Weights of a small transformer language model: 350M tokens.
Each number is 50 + 15 x the weight over its row's rms, rounded and kept within 0 to 99. Layers, rows and columns count from 0. The size before them is the row's rms in percent of the matrix's.

# v: layer 6 attention value, 256x384, rms 0.0674, rows 86-121, columns 288-383
# o: layer 6 attention output (transposed), 256x384, rms 0.244, rows 86-121, columns 288-383
v86 101:57 51 34 58 13 66 48 65 36 28 50 71 55 37 50 60 79 60 57 36 66 40 55 58 58 51 73 69 21 54 37 30 98 52 57 75 21 31 53 52 40 57 68 25 37 45 42 56 46 48 44 87 05 45 21 39 74 45 59 43 64 16 74 43 54 60 36 59 38 31 66 52 71 49 72 16 51 66 19 47 29 24 63 41 77 43 22 48 33 51 33 46 56 55 66 44
o86 103:53 43 48 67 71 52 27 60 64 40 55 28 68 53 87 30 71 36 49 81 67 33 45 66 41 45 56 41 36 59 49 36 55 35 47 33 41 74 34 46 43 40 66 77 29 54 70 65 48 49 59 84 57 56 32 71 68 66 66 81 35 62 52 63 72 60 47 46 67 47 50 55 50 67 45 32 24 44 40 29 41 44 66 52 39 22 64 34 39 53 45 27 44 62 33 44
v87 100:51 67 33 59 59 45 44 46 35 52 65 54 43 32 56 73 59 63 31 32 43 56 63 74 40 47 53 50 64 46 37 44 59 50 28 66 51 42 62 54 41 29 24 40 35 47 47 66 53 63 39 62 36 67 23 67 73 38 40 51 36 46 53 44 73 56 53 37 53 54 18 48 58 53 43 52 62 35 57 56 68 58 64 75 51 58 65 35 84 59 56 35 46 58 66 40
o87 104:47 37 30 48 51 38 58 56 58 70 53 68 38 33 81 62 40 62 43 20 54 40 29 50 60 31 40 38 39 39 38 39 58 16 57 62 75 71 53 53 20 51 50 30 62 41 45 38 48 38 45 59 55 64 46 58 37 57 22 52 38 42 65 46 66 69 49 34 28 53 36 42 65 31 57 36 55 65 16 46 69 58 75 26 58 55 75 37 35 65 32 50 52 65 64 40
v88 101:17 55 23 41 52 22 56 88 54 44 62 56 49 42 49 51 66 33 60 67 40 72 58 54 36 59 62 37 42 29 60 61 57 51 49 10 46 36 56 51 86 30 33 33 38 63 74 18 58 72 74 57 81 51 56 49 76 31 51 36 46 51 55 56 49 49 60 62 42 42 33 49 31 69 66 39 41 47 33 53 72 37 44 34 46 55 47 35 43 42 52 58 49 79 64 43
o88 100:54 72 60 62 21 69 41 49 43 28 61 72 27 88 25 52 41 51 54 76 69 31 38 63 50 65 34 27 60 30 36 64 46 56 44 39 25 33 52 75 67 61 40 78 52 52 49 51 55 71 65 42 27 55 35 56 49 66 40 46 73 60 52 56 20 31 54 67 53 39 60 45 17 56 54 44 38 73 45 52 61 57 35 60 60 57 19 29 65 50 32 62 40 48 70 45
v89 108:63 45 63 65 31 38 35 35 44 50 82 50 29 25 38 54 47 53 38 61 34 46 30 46 60 54 68 39 57 43 71 70 55 34 64 72 21 47 85 72 31 18 41 41 58 65 76 40 57 69 63 46 54 56 55 42 58 68 39 43 54 52 33 24 40 38 52 49 44 41 32 41 70 55 47 47 47 58 51 43 45 82 53 56 33 65 60 69 58 40 51 32 57 54 66 58
o89 108:52 54 46 52 46 56 28 56 47 60 61 38 44 45 33 48 61 46 53 47 81 45 52 66 49 48 51 31 38 59 36 68 66 22 53 48 57 41 55 53 34 33 46 79 72 52 75 51 58 26 52 02 59 39 33 45 45 72 49 34 52 63 45 52 36 49 35 59 52 60 55 66 43 44 16 68 67 56 55 73 46 78 73 76 49 47 46 58 33 72 59 44 54 62 71 38
v90 107:58 48 63 51 48 32 42 45 74 25 40 29 38 37 37 26 30 77 39 62 46 89 31 33 41 67 42 77 14 69 32 66 42 79 67 37 57 43 45 76 42 47 60 54 51 63 35 85 99 50 19 54 39 52 48 37 55 30 60 46 57 63 41 54 78 32 60 51 24 63 47 40 47 11 49 78 26 53 42 37 38 50 57 39 59 44 38 48 73 37 49 36 51 53 60 50
o90 109:57 47 47 59 39 46 32 25 73 70 45 79 67 67 53 30 42 65 28 45 32 51 34 16 43 51 80 60 41 37 53 55 31 47 67 49 57 47 61 35 32 36 62 44 62 37 65 83 61 31 67 70 43 57 44 53 55 39 73 67 36 45 47 63 36 63 54 59 53 07 51 53 50 69 39 74 52 34 66 47 77 50 61 73 56 42 49 32 30 33 45 44 65 39 70 53
v91 104:25 66 25 41 50 55 51 66 62 53 45 41 61 33 32 27 45 45 63 87 64 32 44 52 44 36 50 55 41 45 55 47 28 88 24 33 48 88 44 62 59 33 72 49 49 50 44 38 40 54 48 29 87 40 70 37 37 39 58 72 52 61 23 74 12 40 59 63 57 61 70 38 22 59 35 75 54 49 45 24 52 63 24 64 53 44 76 54 23 63 49 59 42 34 54 47
o91 103:50 53 62 37 36 42 48 54 29 50 74 65 63 72 45 50 41 53 67 42 40 68 74 67 29 74 38 43 47 67 55 83 46 29 81 49 55 29 59 61 61 56 52 38 35 35 60 48 55 55 58 44 55 55 59 53 44 51 43 50 54 51 12 19 48 41 42 30 87 65 76 65 47 42 37 63 19 72 38 48 37 53 25 42 63 60 57 51 72 58 71 65 58 45 79 33
v92 100:32 50 38 39 56 54 50 43 52 41 65 27 77 35 64 52 47 43 62 56 39 66 88 46 42 47 55 56 89 48 73 53 66 57 38 53 57 42 17 61 59 57 54 37 56 64 46 23 07 43 46 40 38 47 56 32 52 54 63 62 32 55 60 82 58 46 43 68 46 44 66 30 39 59 31 87 66 41 58 47 52 43 72 58 58 35 39 43 60 59 48 54 54 38 31 55
o92 098:51 38 81 37 48 31 52 42 76 42 62 27 44 72 58 43 31 25 48 47 43 62 52 33 51 49 33 67 69 65 36 35 44 34 67 37 68 34 45 62 52 62 17 58 44 45 68 51 82 52 22 53 59 56 51 47 68 46 51 46 68 36 53 24 57 57 78 54 50 72 53 54 37 52 62 69 66 50 50 38 54 43 47 57 53 73 56 53 62 46 42 71 57 46 12 55
v93 105:41 43 66 47 80 48 75 41 61 61 69 52 41 33 38 71 27 55 29 51 70 48 20 28 36 50 54 55 62 45 55 62 61 50 62 56 49 55 41 45 67 55 30 42 46 52 59 66 75 00 31 29 39 50 40 17 40 81 42 31 86 25 52 30 38 43 49 61 41 68 76 54 43 48 54 61 25 40 58 54 75 58 40 61 61 39 29 45 58 60 70 63 61 55 31 70
o93 103:65 25 53 50 81 65 67 74 29 57 50 45 08 45 29 47 56 38 73 57 55 25 47 51 64 74 65 43 40 50 54 46 61 38 48 51 60 43 38 28 37 34 69 52 40 50 59 71 52 53 39 42 51 27 45 28 48 65 60 73 49 32 48 36 36 35 66 68 48 33 24 72 60 70 53 50 62 45 48 67 66 52 20 34 58 51 45 22 63 37 59 78 43 89 74 35
v94 099:82 57 64 50 33 37 56 56 62 37 62 54 48 73 49 28 58 44 53 61 24 35 52 42 40 75 64 80 57 58 80 68 71 69 44 44 30 47 47 36 59 22 71 41 60 43 67 61 58 43 52 45 48 39 81 31 33 58 57 35 78 43 52 59 25 51 45 20 47 47 47 47 38 63 66 65 51 50 86 71 34 59 20 27 54 34 79 47 40 39 48 69 49 45 39 27
o94 101:26 47 37 57 42 63 52 38 51 38 59 72 57 57 81 50 49 22 52 70 64 37 30 75 60 61 29 29 16 64 60 43 59 62 64 56 56 61 40 53 57 57 47 67 37 68 43 60 33 62 72 68 41 43 37 40 59 88 60 45 21 56 48 39 60 46 70 27 54 34 45 47 43 55 33 44 69 38 48 21 65 66 32 06 47 69 73 26 41 44 41 44 61 86 30 43
v95 098:77 51 65 49 42 37 55 45 44 38 74 35 63 60 23 38 58 66 76 78 49 68 35 60 62 29 57 37 62 45 65 75 43 55 57 71 49 53 50 24 57 61 56 45 20 64 44 69 12 58 18 42 48 67 35 61 55 63 42 34 54 48 45 61 55 69 56 71 37 43 26 33 16 65 50 31 49 52 78 74 47 34 62 37 14 65 29 43 49 17 39 60 39 30 37 69
o95 099:45 52 56 36 57 65 46 37 14 62 30 34 40 37 45 55 47 30 09 55 74 68 37 73 37 53 58 49 61 55 67 52 62 37 69 41 47 67 58 45 53 16 37 61 44 63 52 46 41 44 42 30 47 43 44 05 65 24 67 47 52 57 39 53 43 66 31 67 44 55 74 48 42 17 52 38 60 63 60 54 44 16 55 56 64 50 67 51 43 51 65 53 23 43 67 70
v96 106:28 60 71 50 45 23 32 44 57 55 51 38 53 57 55 56 51 64 82 40 54 29 46 51 54 37 67 41 32 54 46 48 39 31 65 70 50 76 47 48 54 67 58 77 60 48 23 48 58 39 41 28 63 46 69 32 63 39 22 51 56 30 38 38 82 45 15 47 55 43 54 31 68 40 81 72 46 62 56 24 49 76 49 66 46 41 56 60 58 25 31 25 39 47 41 69
o96 103:61 68 28 53 71 30 36 46 47 48 53 64 38 54 64 46 58 51 61 76 39 50 33 61 57 35 40 24 48 51 37 55 45 41 35 14 73 43 81 53 71 40 45 38 53 40 57 80 67 44 41 47 35 55 52 36 47 36 67 57 66 27 31 41 63 44 44 35 67 67 58 59 53 44 35 37 63 55 91 67 52 15 32 48 44 46 42 42 51 58 52 64 55 40 97 68
v97 103:65 70 64 47 28 57 07 68 33 57 65 37 52 27 49 46 24 72 40 59 48 65 55 57 60 39 30 58 48 43 63 95 47 55 35 53 56 31 66 38 63 74 54 23 31 65 66 64 42 60 32 52 52 35 23 73 33 47 79 69 58 49 39 26 52 49 48 66 45 51 42 42 48 38 55 59 67 44 32 43 48 60 71 39 67 64 58 37 81 48 40 35 34 62 47 30
o97 106:37 50 64 57 21 90 47 37 85 32 62 97 60 65 81 70 46 65 45 56 49 43 73 47 65 28 65 38 33 54 52 54 21 04 39 30 44 68 50 47 74 53 60 38 71 35 68 52 48 40 54 51 83 54 73 55 41 43 62 50 51 50 60 56 55 60 58 59 60 29 65 48 30 51 66 51 64 58 55 53 70 48 46 33 45 55 26 81 49 63 51 53 43 42 28 32
v98 108:68 43 40 64 71 36 51 52 59 54 50 33 48 42 40 74 36 27 12 43 51 38 54 32 59 49 63 18 42 39 64 74 50 38 41 35 70 37 38 46 27 48 52 45 60 58 71 61 63 59 70 37 59 36 81 32 20 38 52 43 77 43 62 42 54 68 60 63 55 36 59 54 52 67 81 50 49 55 49 50 48 55 63 29 39 44 41 69 45 45 32 14 49 80 74 37
o98 110:70 51 76 46 79 56 40 71 37 69 38 43 44 58 42 54 49 61 43 74 54 41 61 29 48 65 57 59 49 33 67 54 62 47 48 43 40 61 44 43 67 36 54 48 55 62 34 46 63 75 60 36 44 43 14 48 80 70 62 61 62 53 68 46 66 26 47 43 24 61 35 62 62 12 58 55 58 47 53 45 29 57 56 45 76 51 49 46 28 53 31 63 59 50 93 41
v99 107:69 44 69 42 61 34 99 43 43 66 62 53 74 78 45 47 68 26 38 54 58 42 69 61 52 55 51 29 40 39 70 74 21 53 69 48 35 29 31 55 10 43 56 59 39 65 40 62 49 63 60 62 30 59 50 30 45 61 61 58 63 40 70 56 72 60 59 67 64 40 55 48 68 61 52 50 31 42 36 32 19 46 51 44 47 68 83 70 60 47 28 62 57 40 64 47
o99 103:64 60 51 45 87 53 62 62 54 67 32 64 73 47 33 41 52 63 47 56 50 34 35 78 32 51 65 56 60 62 40 44 53 69 59 22 73 88 66 60 22 41 58 51 53 31 43 47 65 59 50 40 74 25 56 41 58 30 57 44 46 72 42 37 06 51 58 66 47 07 49 42 39 52 77 51 37 53 59 48 44 48 38 42 68 24 58 52 43 63 73 41 30 48 28 56
v100 108:98 48 39 38 50 49 53 48 56 38 44 38 47 56 55 58 20 61 59 17 46 53 65 33 54 40 56 46 57 49 71 65 51 45 09 70 49 58 53 56 72 61 39 43 69 25 30 34 46 77 53 52 47 46 52 14 53 29 41 47 31 42 35 61 51 45 48 79 56 29 36 32 18 41 55 59 75 44 54 60 33 40 50 29 68 82 41 61 41 40 28 37 60 44 38 50
o100 105:27 24 66 44 34 57 52 34 50 40 34 55 53 48 46 37 51 43 65 62 53 53 47 75 23 39 24 43 42 50 26 27 43 67 77 50 31 42 40 67 39 52 52 20 55 33 35 52 59 46 50 30 35 34 46 26 25 54 64 47 66 39 40 91 42 52 57 51 62 59 29 23 43 27 45 62 65 49 29 50 50 57 36 48 41 73 63 24 35 52 60 40 63 56 28 65
v101 106:43 18 47 47 39 37 78 58 80 59 71 32 78 53 55 73 14 52 66 22 99 24 47 28 53 46 64 36 49 50 61 34 56 14 43 33 16 50 40 49 89 53 67 33 53 44 82 34 49 42 69 33 74 39 40 58 57 56 47 52 67 41 27 66 51 29 51 68 38 48 78 47 35 40 51 48 64 47 39 74 55 45 58 73 25 66 80 51 27 89 46 50 70 39 61 48
o101 105:46 52 72 36 44 39 37 59 29 50 62 44 59 53 48 35 36 66 43 44 52 70 54 74 48 66 36 57 59 43 42 48 45 51 59 42 58 49 43 19 47 45 49 54 54 26 56 56 46 62 66 64 81 25 53 46 56 48 58 41 49 27 68 20 50 88 16 42 32 37 58 39 45 45 27 34 45 29 55 37 31 51 37 33 52 40 51 56 46 67 77 63 71 67 33 80
v102 097:69 38 62 37 61 25 54 38 38 63 56 44 48 27 42 60 45 29 27 36 58 45 49 48 61 17 48 59 55 51 67 45 52 48 60 43 43 40 60 75 51 36 51 43 56 68 56 52 81 22 24 11 10 32 46 69 76 58 75 82 34 60 64 65 48 22 41 66 51 29 30 50 51 46 48 41 69 34 51 49 65 27 52 55 47 53 45 75 71 44 56 73 44 37 25 34
o102 100:42 28 56 51 35 75 54 63 56 59 46 25 68 62 42 47 85 60 65 52 33 28 56 49 53 69 50 63 34 86 49 44 40 65 58 79 73 51 37 47 56 66 35 52 79 46 51 44 83 71 52 61 55 27 27 53 76 62 55 58 73 82 54 44 54 79 61 44 48 54 38 51 50 71 24 64 69 48 14 44 68 73 52 64 51 68 42 48 59 20 41 57 59 36 37 27
v103 098:84 41 54 73 53 64 32 25 77 67 43 74 42 35 63 43 51 66 51 26 62 49 40 22 60 77 35 45 17 64 59 51 47 49 56 48 32 51 80 44 19 60 56 51 47 73 38 61 42 34 33 63 48 33 72 58 66 49 44 64 57 41 50 58 31 58 41 18 47 50 48 50 65 48 53 25 48 39 51 57 61 65 53 64 46 53 74 28 40 22 38 54 47 44 56 90
o103 098:39 55 47 43 52 54 58 50 27 45 67 41 32 54 67 30 45 54 46 39 33 71 43 58 32 69 47 44 28 39 42 34 33 78 67 60 44 34 51 33 37 55 85 54 38 58 61 21 48 46 78 32 43 66 76 75 50 73 25 87 52 79 32 41 36 66 36 75 41 25 94 63 25 37 48 44 68 39 71 42 48 44 60 39 38 31 57 54 23 81 64 44 45 69 54 33
v104 107:34 42 45 50 31 49 52 30 55 67 53 37 43 70 45 42 55 59 58 17 28 41 42 40 57 45 49 48 41 64 30 85 39 53 41 13 13 39 35 58 54 40 61 74 20 23 48 29 83 58 50 62 43 32 65 65 46 66 26 77 61 27 34 58 64 50 43 39 29 66 74 62 33 54 71 41 60 73 57 44 59 37 65 50 59 56 34 50 57 37 64 48 57 36 49 65
o104 104:47 72 44 20 75 54 52 55 33 52 54 52 42 50 60 57 51 64 68 68 45 22 64 44 60 61 44 65 43 48 60 72 53 72 52 51 22 12 47 63 39 64 68 31 39 67 47 51 33 31 38 40 61 54 37 73 21 12 40 72 21 37 50 50 67 48 63 60 38 47 56 58 42 52 72 43 30 37 58 66 81 53 50 48 62 41 31 54 41 33 47 43 33 43 56 53
v105 105:60 29 35 47 40 47 52 29 35 49 47 55 35 51 71 56 55 36 53 50 99 67 73 62 52 41 61 55 66 64 69 52 48 37 22 62 72 49 32 39 45 23 38 65 51 54 36 84 55 54 68 49 57 92 45 64 57 42 43 55 78 59 64 66 60 73 58 50 54 55 51 57 33 27 58 34 35 39 45 37 68 52 44 42 56 58 78 47 78 54 72 32 52 31 49 59
o105 107:63 36 66 42 69 29 33 51 35 42 58 41 47 39 53 56 74 75 44 54 52 55 48 75 64 52 49 33 48 46 65 70 31 50 55 57 65 56 65 40 49 52 45 44 33 41 32 33 65 70 45 35 44 52 18 58 58 47 58 40 50 54 35 35 41 37 58 32 31 40 54 50 35 15 47 41 50 66 72 37 49 28 35 18 46 29 48 67 27 56 67 19 45 32 82 51
v106 105:41 29 30 55 45 39 57 36 59 42 70 67 36 64 84 30 58 39 67 71 41 56 77 65 59 58 67 65 63 69 60 61 62 56 68 26 64 58 47 57 47 54 75 65 66 38 66 54 45 43 67 55 64 51 74 32 66 47 53 47 50 42 52 30 52 43 31 28 37 54 35 55 27 41 53 39 82 46 69 52 63 47 47 57 68 57 45 42 54 54 79 40 38 40 38 24
o106 107:55 40 41 38 41 48 45 58 57 66 62 52 52 61 54 38 37 17 52 23 34 40 34 81 52 59 47 48 39 39 62 63 19 38 58 99 66 62 51 48 49 42 17 41 46 59 54 59 62 27 30 72 44 16 45 48 74 69 48 91 28 17 39 66 34 58 80 49 51 49 54 59 58 45 44 79 55 52 49 68 51 62 53 44 47 58 31 68 71 40 70 33 34 38 42 51
v107 102:59 50 61 42 43 43 57 35 38 45 61 62 54 43 60 33 62 51 70 49 52 46 37 69 39 32 57 64 59 42 50 56 97 62 37 26 44 64 52 30 65 29 12 45 30 59 32 34 43 21 51 67 70 51 69 37 56 19 66 74 70 54 57 36 46 47 44 59 57 72 70 47 57 56 60 45 37 55 43 39 46 49 71 40 64 42 38 63 24 71 48 61 75 69 64 51
o107 103:59 42 76 70 58 47 40 75 20 49 35 64 43 61 97 45 34 48 35 55 54 56 60 79 53 33 55 76 78 15 56 43 36 33 28 25 56 74 74 43 37 72 28 22 45 45 49 38 69 63 71 34 59 57 53 42 77 87 55 49 53 37 46 54 57 80 49 52 48 52 45 45 49 52 55 37 45 53 52 77 49 45 72 51 50 49 59 50 43 29 20 49 41 46 42 32
v108 104:41 60 54 69 54 41 44 48 49 59 53 56 36 59 41 64 62 58 47 45 62 39 30 70 70 48 35 61 59 68 26 53 84 23 22 53 69 67 76 44 46 81 68 52 53 34 36 32 39 30 06 56 62 48 63 58 56 45 45 60 54 44 37 68 55 45 37 68 48 45 50 49 62 55 31 40 31 32 47 54 65 50 43 45 24 62 58 65 38 48 69 38 71 00 52 59
o108 106:72 51 52 29 54 58 60 53 57 34 40 49 36 42 52 40 66 51 58 23 48 52 64 45 83 62 56 52 48 72 50 31 35 42 56 56 63 35 56 32 34 34 39 16 49 55 63 42 61 52 26 33 34 37 48 70 52 50 75 35 32 43 57 39 48 41 35 57 69 53 70 54 47 66 63 28 62 77 38 47 32 38 60 40 41 23 61 25 60 61 76 47 49 76 73 57
v109 110:35 44 46 54 52 58 22 83 38 60 41 64 32 67 22 49 69 70 42 70 52 41 48 62 59 56 33 68 70 44 53 23 42 66 34 23 46 48 41 83 54 40 40 60 45 76 63 46 31 76 44 36 30 25 71 39 62 48 79 45 49 63 64 42 24 41 54 30 62 33 32 50 61 68 39 67 29 52 68 45 77 54 33 52 39 36 37 56 44 58 44 61 54 42 20 28
o109 111:55 63 57 45 51 64 64 50 52 49 61 62 62 54 78 60 10 50 33 48 60 52 48 68 32 70 46 27 45 58 34 72 62 21 53 73 70 27 68 51 53 49 44 50 28 66 27 56 57 82 49 62 44 15 44 53 63 46 37 64 68 32 49 37 45 43 40 60 64 56 32 70 63 66 26 66 51 67 44 75 69 51 37 36 36 40 51 57 52 38 55 57 21 50 22 23
v110 107:55 35 75 60 60 55 39 50 26 75 30 65 46 65 56 61 44 55 64 57 62 47 57 35 52 74 37 58 65 34 46 64 19 32 61 39 57 42 53 35 62 43 45 53 43 31 38 64 43 38 71 30 59 44 46 36 48 48 79 61 25 34 45 50 60 66 37 82 40 42 43 53 36 33 30 39 42 17 16 26 61 58 61 52 66 10 39 40 44 51 51 54 42 67 65 37
o110 110:38 45 46 67 34 63 67 58 72 29 08 26 56 60 34 43 52 61 55 47 19 62 54 66 68 01 57 53 51 15 70 65 39 53 59 70 37 47 53 30 51 61 41 52 44 24 62 83 72 44 56 42 64 61 55 75 62 71 30 45 44 46 60 48 63 46 40 67 62 37 32 56 45 43 43 87 53 49 41 39 33 45 72 45 66 47 62 56 86 76 56 39 41 66 80 56
v111 113:60 14 75 44 65 58 50 46 39 45 55 41 64 85 47 81 28 66 53 52 70 31 67 50 16 57 48 50 50 45 52 30 50 36 40 38 55 31 55 16 47 37 18 61 37 43 42 71 57 35 50 46 47 67 41 40 52 68 20 72 44 62 77 31 53 42 40 67 35 55 49 51 47 16 78 21 57 46 65 37 74 62 45 26 48 21 36 42 58 81 38 45 55 42 48 52
o111 110:71 55 46 48 76 52 28 55 41 42 41 46 29 42 41 57 49 69 61 39 64 38 53 48 24 66 53 64 60 42 54 44 29 55 42 66 46 60 73 24 55 39 77 49 36 27 35 38 33 69 51 76 48 57 34 52 54 37 55 36 56 58 60 42 17 30 57 57 59 43 46 54 54 41 52 18 56 57 51 54 30 73 56 38 36 55 56 55 15 49 38 63 24 49 40 41
v112 101:33 79 50 59 51 37 43 44 43 44 64 57 52 46 32 60 43 55 47 39 46 52 43 61 41 53 32 54 69 51 38 50 76 45 68 31 59 42 46 25 73 88 37 46 17 35 54 44 45 42 48 44 31 72 34 38 29 53 74 40 47 58 30 64 58 80 19 38 72 53 16 71 87 39 53 35 26 64 72 73 50 39 19 70 65 47 30 57 47 46 57 70 62 20 37 33
o112 100:29 24 51 37 54 61 69 19 47 27 16 75 36 20 63 83 60 68 20 50 46 37 43 47 24 43 90 36 62 84 58 43 40 36 61 22 44 64 20 46 29 35 67 34 55 58 38 55 46 39 61 71 41 34 33 49 57 73 31 44 86 28 53 55 63 59 51 38 19 51 42 76 54 61 39 30 42 54 34 65 64 46 28 50 63 53 46 52 25 56 31 43 91 39 64 39
v113 102:45 55 69 63 56 41 48 03 42 49 30 53 69 53 40 51 53 32 36 62 81 62 47 57 60 22 54 61 45 74 62 33 50 25 84 69 55 53 57 61 82 48 52 45 28 63 48 62 68 57 56 50 57 62 47 60 12 61 54 64 61 48 51 57 48 43 58 57 48 67 42 19 85 35 77 58 36 55 41 71 49 57 36 43 80 42 43 75 71 69 56 68 58 68 58 34
o113 101:57 47 75 23 80 72 55 55 42 53 39 39 68 45 61 66 54 32 67 34 83 48 74 61 65 52 59 57 61 85 27 32 85 26 49 61 41 38 38 46 58 62 52 40 47 36 43 51 61 41 63 44 68 62 54 73 69 58 44 33 64 47 29 80 57 48 18 34 43 50 40 66 41 60 63 38 48 37 52 41 67 54 56 29 36 46 63 52 50 48 06 48 51 56 43 58
v114 099:30 69 61 53 37 67 29 36 56 42 74 70 08 47 74 36 47 27 66 66 66 64 57 56 68 77 19 46 56 51 39 46 38 33 49 63 59 75 48 75 72 41 46 34 45 44 41 62 59 53 33 49 56 64 57 34 49 56 47 53 54 37 65 25 38 80 46 58 65 47 62 53 41 59 63 37 25 79 36 51 54 56 51 77 33 39 58 48 31 45 35 54 37 47 56 58
o114 104:37 59 57 51 48 67 30 56 33 52 65 36 47 31 33 96 40 55 37 37 23 47 79 35 36 67 48 40 56 58 46 38 28 30 73 35 52 65 57 57 82 59 53 14 18 44 53 34 43 39 46 39 70 44 50 44 65 44 51 36 64 76 31 53 56 66 35 45 33 73 48 50 52 43 33 52 13 58 54 58 36 32 79 37 39 57 57 37 62 61 28 37 44 23 70 31
v115 097:40 63 59 41 41 55 58 60 55 40 53 35 51 35 46 41 72 50 61 41 29 59 34 65 61 77 11 77 38 64 62 40 51 67 26 47 55 67 50 47 42 59 77 53 39 53 48 62 45 42 29 34 71 46 51 73 62 66 50 46 66 68 44 80 62 54 29 55 63 32 47 51 79 57 58 64 74 59 41 25 46 34 40 39 47 53 23 47 46 31 20 54 44 44 42 62
o115 101:27 47 74 47 61 38 42 44 53 47 47 27 63 45 67 54 50 63 35 58 39 56 68 38 41 74 43 16 45 17 43 57 26 58 34 51 45 59 50 65 38 67 52 59 61 36 28 45 28 34 65 37 48 62 61 40 54 52 55 79 53 31 40 70 42 53 41 64 52 52 68 71 32 36 24 56 61 35 44 41 28 36 54 74 59 52 50 77 66 41 82 43 68 37 42 36
v116 102:60 59 40 73 57 48 65 21 69 18 41 35 84 66 49 80 24 62 53 23 42 43 32 55 67 50 76 57 71 44 43 61 47 43 62 60 35 30 58 38 55 61 60 53 66 47 34 59 65 48 57 54 49 51 59 68 23 41 77 53 58 54 62 37 56 66 79 59 37 74 22 42 58 36 35 63 61 56 46 35 53 48 46 73 68 48 35 55 42 37 58 68 52 47 41 42
o116 102:49 62 61 48 38 43 62 13 54 45 64 74 42 66 41 54 75 46 88 57 79 60 28 43 54 62 63 73 71 71 38 61 34 56 53 42 58 75 64 39 53 72 58 72 73 26 38 42 47 72 60 99 55 76 62 33 57 49 56 45 43 38 52 34 23 46 43 35 54 52 75 43 36 35 61 36 66 28 28 57 67 57 49 39 47 28 43 71 36 72 25 84 37 36 68 49
v117 101:41 73 59 48 40 68 40 76 38 46 58 46 51 71 49 37 42 50 29 64 69 45 63 29 33 43 67 51 50 47 46 52 46 25 58 64 33 47 44 58 42 54 67 65 40 70 76 32 37 59 47 57 41 46 58 45 61 53 41 62 60 55 59 47 71 53 53 46 20 41 37 40 39 58 29 28 73 39 48 48 41 80 68 67 58 67 67 62 45 26 09 56 50 46 38 39
o117 102:47 42 52 43 77 86 42 31 59 43 55 48 71 65 35 26 56 35 52 50 48 33 62 53 36 45 41 57 58 90 58 59 42 46 74 60 25 49 78 61 43 44 58 72 37 53 40 58 40 37 59 25 56 49 53 47 57 49 47 51 65 61 46 51 40 68 56 47 52 69 37 44 70 58 44 41 63 55 60 41 46 59 46 44 49 54 43 56 47 66 61 32 51 29 50 34
v118 107:45 25 74 51 19 57 54 66 20 23 69 39 33 73 59 76 61 47 13 46 43 27 40 55 31 47 40 18 83 39 42 48 44 65 52 59 39 17 23 80 28 33 49 66 71 38 74 42 70 47 36 36 54 68 37 26 63 34 61 46 75 62 49 74 58 45 53 56 66 37 55 32 45 68 38 61 67 51 35 59 47 53 56 51 34 68 69 67 23 42 60 59 44 37 34 59
o118 106:43 66 30 35 45 56 13 40 32 28 43 49 66 64 52 40 59 45 37 56 65 40 56 41 63 38 61 77 51 65 75 52 48 63 24 36 57 39 67 44 81 78 36 42 55 49 32 44 27 55 79 38 47 42 40 62 71 52 55 31 18 53 56 55 58 62 68 55 63 63 26 59 48 55 39 44 21 51 36 34 86 52 46 43 61 50 53 69 36 50 48 67 61 65 45 52
v119 109:52 48 57 83 44 38 57 66 53 49 74 54 52 46 47 19 29 59 59 78 47 46 66 45 49 52 68 51 54 35 17 34 42 66 49 08 37 39 42 40 60 26 30 71 41 89 41 42 64 51 47 65 64 75 42 44 46 23 47 18 27 48 56 52 36 64 61 47 31 46 39 57 33 72 25 37 45 70 56 45 47 59 49 68 63 66 57 70 10 71 58 76 54 39 36 45
o119 106:84 41 23 34 43 46 66 50 46 39 53 60 62 73 61 41 17 54 35 78 60 58 47 56 38 34 58 45 42 60 56 71 31 40 42 65 50 48 78 66 53 50 60 24 49 79 65 47 45 76 58 36 24 60 26 31 49 55 33 28 61 43 34 47 52 60 42 53 31 31 42 53 50 47 28 34 31 61 39 44 49 74 31 46 51 56 45 14 50 66 46 59 60 69 67 51
v120 102:60 74 52 63 34 52 63 44 55 46 44 43 49 20 47 54 82 69 13 59 66 56 40 48 66 16 34 28 50 33 31 26 23 46 36 60 45 70 62 63 53 66 44 41 12 49 69 57 45 61 40 80 48 54 09 70 56 58 53 28 52 61 39 56 59 11 49 59 58 40 46 38 35 39 38 74 35 42 42 53 78 51 58 29 49 33 52 61 53 16 64 85 36 62 51 78
o120 105:50 57 16 38 44 38 55 56 61 56 51 45 56 29 37 38 57 53 57 48 56 52 50 46 80 94 61 21 70 30 10 46 40 50 30 65 75 52 40 40 25 72 73 50 78 40 55 31 26 50 53 40 63 52 45 50 24 48 46 32 34 49 57 68 70 51 50 53 54 40 30 58 42 71 62 19 62 41 44 62 60 12 63 45 54 67 54 67 54 65 52 72 38 61 90 44
v121 110:63 70 50 53 54 31 40 67 11 59 71 70 70 67 41 57 60 70 39 66 71 51 45 54 80 40 44 39 70 36 52 46 45 33 54 42 66 76 26 81 41 74 50 61 17 41 58 39 48 51 76 40 50 61 60 48 36 62 73 22 58 54 81 19 57 44 76 18 68 62 76 37 71 71 53 48 39 46 74 27 38 59 61 66 28 36 63 17 44 69 75 63 42 26 48 59
o121 106:57 45 53 31 53 65 46 57 56 67 68 49 51 36 48 66 60 56 47 54 53 55 72 65 93 66 69 30 52 36 39 42 45 27 23 39 59 45 79 39 50 19 72 40 56 41 23 32 37 67 51 33 62 39 57 47 32 59 75 53 47 39 53 33 53 68 73 68 58 42 54 79 72 71 35 47 66 29 26 18 58 59 41 26 00 30 51 51 50 55 33 48 45 60 52 61